Each number is 128 + 24 x the weight over its row's rms, rounded and kept within 0 to 255. Layers, rows and columns count from 0. Numbers have three digits each. The size before them is the row's rms in percent of the matrix's.

# layer 14 MLP up, 512x192, rms 0.127, rows 195-238, columns 0-47
095:110144155116106136183148137100118103105165131131134093105118131116131122113094131122038101141073105139124153102098132150100106146101107193126112
099:136157162137169150087061121136137156127124161121125096144129175088133125118156143123128170178153088096130142129143130110133073127138134105092147
103:120172137111147158104165117122192146088110114179121125119118133112095118112131156118127142169099118163142119129134126153085117146132121176142144
109:127101107077122101167119158135121118062103128154126135148126159129112146091169135155128121157171141142111114140140188116142152115141099168128135
101:099129145123159120152138145144099133115097153132108114108097143128138119122159125077146148128167204126148129113114137102121123110098098113144127
106:103146138153124104099114105121138132095114148101142149130160125085129171159110086156126108085130120130147132135154157149113096168134128132153139
099:114138121121138148075117150126133136143153098112090124125153153087130095120132142121145106133148085137156145138092137142106168154107171130144082
100:102141146140095114116150084130131137105125103075121139089106131084097117078128123084126136145107127124107131137119142136101133089092138119157130
104:133112147146137112118135126122098163138105137151148102131118153132073127137116124120101105128186135126105088130080135110096141140129157137170150
099:165157107122125074128123125124123122119117096144121107155152130138149153167083148106130115145144181109122153151117106111110120135097078122144114
108:169177086137158147114092125131124076109109146138128113162162136147100084120154116127137136141099138130148148135159138112144162150094159100078095
101:116147133124124118144121117106152136164123133115117147099148146169137142132131116180151152121104130127092130138131105131156153151162165135107151
099:152126142135146120153136163120158140153123108133134116105176120109120077144124109171156103137109147186125124145150116128123106117111092123135132
099:141106151109178136144118173121123156157163130161107123114184163128103117134127119133141169154080100108143135131140096159116148135184111101107098
093:144144114173140116116124199152153178137103095149087095110125108145156091049139106157126129091117127122135115074136132149115115082133103163121144
099:107137133121141130120092125146069160094115120116111127115120152111146087177162092075114107121156124121143139152090136137147115154072146101104176
093:132143140162098135086151151107137105146126113112136144096111104138122119107090131144135118097143157099107109109158131138161124114155148114133143
101:097116121143115154137132087126058149128161080118138115143114140120154159130139140101099131113161165122122156132134133143127115162155167106139135
098:145125115117127147132133156125120110183137111124077122109111136142096110127176147146106157120157142144154120123168138114136109137147163141127098
097:130147107128145105147103118160159095109182094104140137098120149151124082147095104114153110089132162090122124125097107142086156090130124098154116
088:086128164103118120151118140125164131151130122133101122129117127091124112141178157121117122066186113138158117128097134114087116091139140154128176
100:129120147116134126117132132095072149101119133163150185109159154095129168127102148160105157126152143155130116110117139115147133114115131131131137
104:079137144118136141136129142123119131139151158134099129097156117097176154124133109112114098156128137107136123152136147091102118169150152148130114
105:119173129124125147142106119134125124113122170145110160091096132093110121141124114098132073109131138152072126104130144123166118140103140103114111
095:129119149118114076127123133121105162152130122158140112131142106128138113098125116129102134152141113102135147138124150093147103122093099170141083
083:148154126089133121100100124167139136144102098089160088083128099129171160144132098114121190109129144143121139180117117148143137122131180132164096
103:074183141118169091121140147128177096139146126117131169123126161128131148136115144104135088146099134130148145092124154134116117154088122116158121
099:104140150129145117148141132153151111135115128173117174091184106122104152123113164116138115115126097087113102177122094158155123116103110136139131
106:097105113101145105146125085119140086131164110141087106138147155145114082091138191104080105119131163113120131144143141155114107156139114091114106
100:103117169136085101118149106125140122138128112100137155116098099143099118115146118113143139107111132181141155100120110137122122112133119125108137
098:098159116118083162107131150131146075153094151140124156089117143158131137139131132091148106125119121124091124150103137126125121081130118127138149
109:083137099148135107132166157202136151080150132129142152127124131078091118126107145122143148149075159121138142174149151100122117142152120152154097
106:114117154159132100120102163130102141150083126147136120130116157185159093133139131150151134137148118128121119138127114132119118127107054141113165
108:136089132128130113125133091086145145153182155121112092109093135145114143132140109089131131134144144123149127127152114155108141118150166145131144
103:131150094148134112148103141132118148100111125121130150112095114130128144153195116099116123178118143142153105135100132108158174101140163130100145
105:151104101121127153112114114159130124102132113162107116128163123130159156142157118135123169105103112109125096147119108174145120131163151112094110
099:102159104139135126096137159149129144135164128151103101146150125142144124102120136134140158080140113105123145138079158167119160113135119138136150
108:174147144115099151126117129121122107102102194154178115156127122109087136151124141138123125122111114105094186128124081140171131158148088137139128
111:155118120172125155118112125094142151135092132098124177131168138113125169098126138123111098141124133089138083093059128114140161126094141122100158
092:158106111089153126107094091091119092135111125117129112148128105126166119126166122105128127140138143136091158102115178165146110120097162139140113
097:101155110145147123167134154109170112091154142130140098134103145113157142130125105131134137112136150109121159135104092131136126120126127118116143
107:102103112108129110152154120114154112124178138162131124144123138092111117112116166128115126147121145113141116121146143127127115126110144132124111
099:138121103152148112138162087107144110094152115125156191106132092095145109130134131132100117137163117117112180167143103149135074104128141139107138
098:128082121143125121112153157111134055114088109099105096074140110117123149119128146092083155147121157133095157147123148149104150149155094102148119
# layer 14 MLP down (transposed), 512x192, rms 0.0466, rows 195-238, columns 0-47
099:158149170122141152136117140162123144168149150111146129133155081080118119102181120112192124074101142115144106152146116106137098117153182147080117
103:063148150094096131153103079152123154152097171091102102155137162128134128061129096133136110138103134113118088090136120122111137130133162115064129
101:130116147143113139147145082152083119111144135109114173120156145135156141134142095159131122097101172126134139100132157106139165099105145126136120
109:133160117149115163145155118095125103093114171129111147158128094162167116104111142130091122112123124105198132125132115111103127097117117131087094
102:111120123096141134134139106121135142142125128144152109104145130143089143083148123157167126162131133142119138119133147122152147144101149150114165
109:125131134154124135099094159109126140123134121173114153103137122115117123143138092113124099134096126153105150068134155131110137136113074130123146
091:131079117130083106158155120138130144137145084162096107133124112112120131113077148094114149107083099142143129188147115115092096115123119148122130
095:097094094100117146156130069137141102077113159157109122126109119120131126153139128138158132153140129122155107144131137064140142111102111063130068
097:139131097130158133087151139155132080122101109101116148122155171168133142121100073149160171170128145113159139113125082132149138159136095107095131
102:111123117162114143159145121143144094082134101142142119169131127105165097170136124098165092149132188129143116161130173085114145139154117120111115
102:107189123141118110165125144188131101192096093116106122111153128094104138089092123118157159127132145150121119140126138112140117111149102187122116
105:120114100147170129097117114136153124110152137149124183166122128133114120136128117150128124100111118121126119106144100151119112108130119101150119
100:151083119153160095158137122130142094149125131126124100196122125111087125145141137159123103156122074115110095139143090120177131116133091138152121
103:135121131131170123103157107157136109130128130132123147077152127102111151092126125126137134140134131119124058113111130118080131145125164089133167
095:096081130145126148097135109150111160109129136086166143149148131140122095131163139100094124116133111108172151149148120115095132116134147097119119
101:146096155139183084117131142112134120141123078152121157140134083129131120125124141152159125146159106108132089132122110130152145139165134143104105
098:104121118147126078135166119125097116097152170119120160100150105121137174104130138175114137102097149135164135130124096070161122135142128125145140
106:158138112135116113110122135123142105139138168146147110153137110147116110132129079127128131106137144142120137091122115127123175086113110128094132
095:103147116105155153098122067101190118128104124163146122072105108135118131115153116123103129131167134076137099113089137112104110143140104110141111
101:120145095092120171131096070117099108131147142120139169129174153105107158143167099112151136136146133162164111088141102132136085118139134116138084
095:135129079134148133105120106142119104116171164128108114152086143115128109103131121125136150158104130155110132133139131119129132163085134124146158
098:195166142102117155121126138140175089151112123099127093139128092077118115108125147129093113127113124126143108103096101110107098102122132163160093
103:135097102124150126102134143084099143143140142108120145114189166149126176147135124088170138152137139107159145139117161175131120115157088143122181
113:112147115127134134138160143114139133104118171132140127155173111140118147144141132095135153107160137091118165129116132152109152110118114129089169
099:166139136142121115137118121132164187140096153111090122145147123118138149119149162113152131127160115115143144115132130127168104098183160138135117
098:166116133118122133112119152125138128153121170174117115167131102124115128130145189118104110113075134120148154121104143106137139189143110158159124
103:123118132115139094141124161128141138127129164121121132131161137103147121148162130127130112149131154149110060119094149165197127130142101175116160
106:144139137143135140134117140155091114095076154125078143120146155119162071173117102148142106141086136132156136164141118069161115114090113151138159
103:121109182135113181080115098129110137134121139149152100168134132150136139178123126110171144159082137108102114157148133132118114134146185130145160
096:106142125153091149096118090148167138104138148117140143143111158146156136115079147138132134146122114093126126144147134137128127130181131122135090
094:145152071094140128128167091140161127119116122110120157151084157118102122123133150143088142142132128118112144126156137103122096148159063111112096
111:119116103127134145105125123121050105156181126141131121123133092124126140119152134149110119150142094104072172096139163099143113116130082155155143
107:094128138102117123112169103127111077123105121082138217178111130138142163142156097135127145103129105148056141102149167092132103090121128151106120
104:150074101147115135148133094105089123119159108121145124186101126128129122102124153134152184122123164126164174166124120103110113132189139090131113
104:141112149122120158081141140151115146116134092116156133124143177173146107108153160127130122149105108130178152105129112118141156123118127131139095
106:095120127140107123091150099128140131086136109146150118123154134104099109120104114079124109156112116149136145109130143095095109169101107139127148
103:113121116122116110155100154190113153126104090101116178103179104179153116136131126131140128145127122092142108128127131111119145106097097159140134
106:132145135163135106113112112138151151096136130124098119103131156118160117113130117095166096166147138124106109171127108095134053115071109140090114
104:128083152112142172121131118127129120159117129096128119124107129139103096097089130145169182108127164107144128141091108128114083153111121123133134
098:142164190127153188134179140133147170099136105132132098131147129120101125175139110112164131123133160157061145127116148088153101138162138115104108
099:113110099138115133115123174137159134128119109126129159149142135112112137133112132154101088167111090153112157173150160086095144125163228132105116
117:154138149117156097152132116141143139138151112111109118134092117164093192111140099146094115123139108122095105099117125134126072170115153097177112
093:133156133115145170147128119140132152140109147185148125172159090183151145138099131103116112154116122109114074130133116105097152130149125127070108
096:165099110107109115126171120160147149146148160157133108137112144153138167183135162121097108159144160121126141077079115120095142117119125105147068
# layer 14 MLP gate, 512x192, rms 0.117, rows 196-239, columns 0-47
099:116165095159114177129137106131139128138123149127146097163116145080125140079130122136155144119136113117150131113148129120170130135090142154142150
096:094166160142118095157120115142104104129119128104099119183116122137145099104127099139180151139103189161150112139149144145155140150139120151093129
107:096164150095124108100163124084108126115144136112124131166104148130159111135076137146121108130149133159087129135064154145146151082121146146125153
100:094169157148109113140127167131124088148115088150153127100097113127148154182114100113100114132140118095162155123086113161145134110121129089163137
106:084136137090203098078105113102124099102122154144160158104168160137124126127146135133125137133127120119121120139115099087145158168101148119133117
094:132066115136150125106141114127135135147119143114117156137113106100195129107147170189143155132116147209150077115139096111110163126141128143105092
101:148138090142152108107097141088080141102132124146106147102153104119116184088111117123139121173114099142127105148121132146153148098111133122163075
100:138100105113140159142169148131156096109127153138107150115162185148117140123104086140142133110143137147105114154102144116157161118145129138127103
101:148157104097157133121146087063114162157101103143122134140137152127138110178122134141084139152142132143080177118153149140125128162081152146162155
105:150072134097137108152122179117154112121138174108075136159144147147148123138106120124077107189125112176093141125125175147114126117126121077128119
101:122136153122116119141112132164150125124109168116115137187157095114137130156142114177144129120124097135101127153179106122165131144144102131128138
096:112134138177081144137134133162121142156103144161138109070129133147156139097145088154121109137130143152164108127074082163116137135114131146133119
105:127087118156118123130114140150156156116092081122122105132134134133095142078109069140089141120149139143163150147078130086141135124125168146176084
097:160159118127100175169129129130175105167155138084096143122158102130139179133144127143146123099172128168167146125104127128151085136106128140136133
098:136129122160079106058155146162168100128141122091102131100169109105131156134133096138146162109126076105126116131141113130082139160130130056091113
094:175132106134120117157092118168137154131119162093111133126107094135151099134097125170127081110150129129113126140139113148123122110206134122134099
106:143104122139105115085122141140076132136112079180105113141115142106123174105095077137134146151170134140142111108129077150125155130101121102131118
101:146095160103145126168146118146122128154136108108173089144136160123127111096143163175112098116119155154109129101149114150145121124124115113172121
097:140111112140085105149151085156149164145106177154089101130102121119127129113113115130165119178135106110144111124163123100167098130152147083116121
092:109122083131115117109131158125116115080129120152077094123122144104133145124127097094141121093170092165127085151093107172128124168151146137094139
097:099152093080127073149141109134132122141125126142149115105116106140085117139146128162133139090147110087079133124124118131176163148109130099120136
098:149149111160172117131144116059115134138130140109128128139167126147115164144146161122141153140107124113158160080151112104103090114139122098134106
102:087102160118075161113157130152127118151098099151096145111122152137112110152087128118132152087126150092166111140119133112104159100122136110125096
104:121141156142098115158155135133169125164081132097124108115161108144126131114141156084111106145124147137134122127102161078186136131159101105138106
097:175108168161187179126182119117092129156101114119146109128113117117145126112133103134102059126119185135153115140124131124145169171151145121112162
103:124106134097149144139127143149115149076084142169156128141151138099141128112122158088140166126122101127160116104150120116133102126117172134129128
104:098134115109107139133137156146112122088090127129099147112148115116154127159125133139102121117104114120103162093113142145180125127116120131130078
097:111122078118123139095125102154110127111155128097117161126106151105103118142134146129168071088150113084139166116136193120151140174108103080133165
102:130101130144148123120121136089107106135159127092115107100165132128103118121156115191158123137099078157138150086163127131127124132098104115119143
097:117164099106160129111139120127139118135092109099110141109187159110149128126134127111130104085105152087146109117122147092144114119136124103114195
108:086116101117121126112134136112120114102092124186099159123115135093110118126042117153106106148138126118114137129111145108088152113123159140112148
101:113131133131147118067122189122128094101150151115097169182087135167122098126140080105130153136149176111100142125136121137139107151123118132111147
108:118132085129098157135156149125094102142110139110172115113179127131085136119093183146139100140108099090119119101156126108117136115111136143130139
104:122111130116103116113125091131163210088095110108132120128160159106088159078149148106106148123136157129134114112145144082124156172120139106150134
100:108150127151115181114147128114142114095066125153123103144116112125147091119114157121086116106163117137146160106087115123112123119123111114131100
105:132157110148089101119118128113146111116145188123103120135149129171121105120124126147125128147077092144121131136125103114146139143125093115151124
094:077121094145099112106144174107126118118150131150112128113155134144136100120135140113095193075150122152150117121115146147109115168142163109134132
111:159149132115074097096145095099134133108102148130123142147093121086105114094098124116143138100154186135155109136113130131113116125125080134135119
100:133159104172134122125134138141129073148102119134142128116134136145116157139138127114137131089163124126162107123140113138156156145140139157102091
095:112122131098149129119147141081159147112128119122119153153078134133143135153115147164145092138166122127072125114133156088084170172133159129140100
104:104154092118096119130122143110127101140153127095140115157125158154100198105087130143105112096114150134162111112134115106141094136102127136099135
099:116137122137144130152159095105135158103114134113137110142113115137158158135166173116105112201123150127118131095164115113157140114136099161124107
098:132132099117097137103132141124133124147129151128093075131140129143167184146148136118119164127164080115128127112095132108126156156146122140130188
097:118119143118148108123140108151124089101099083142110108123117158101148100144079107133141133110149136178101123099155135134125137142121163099142149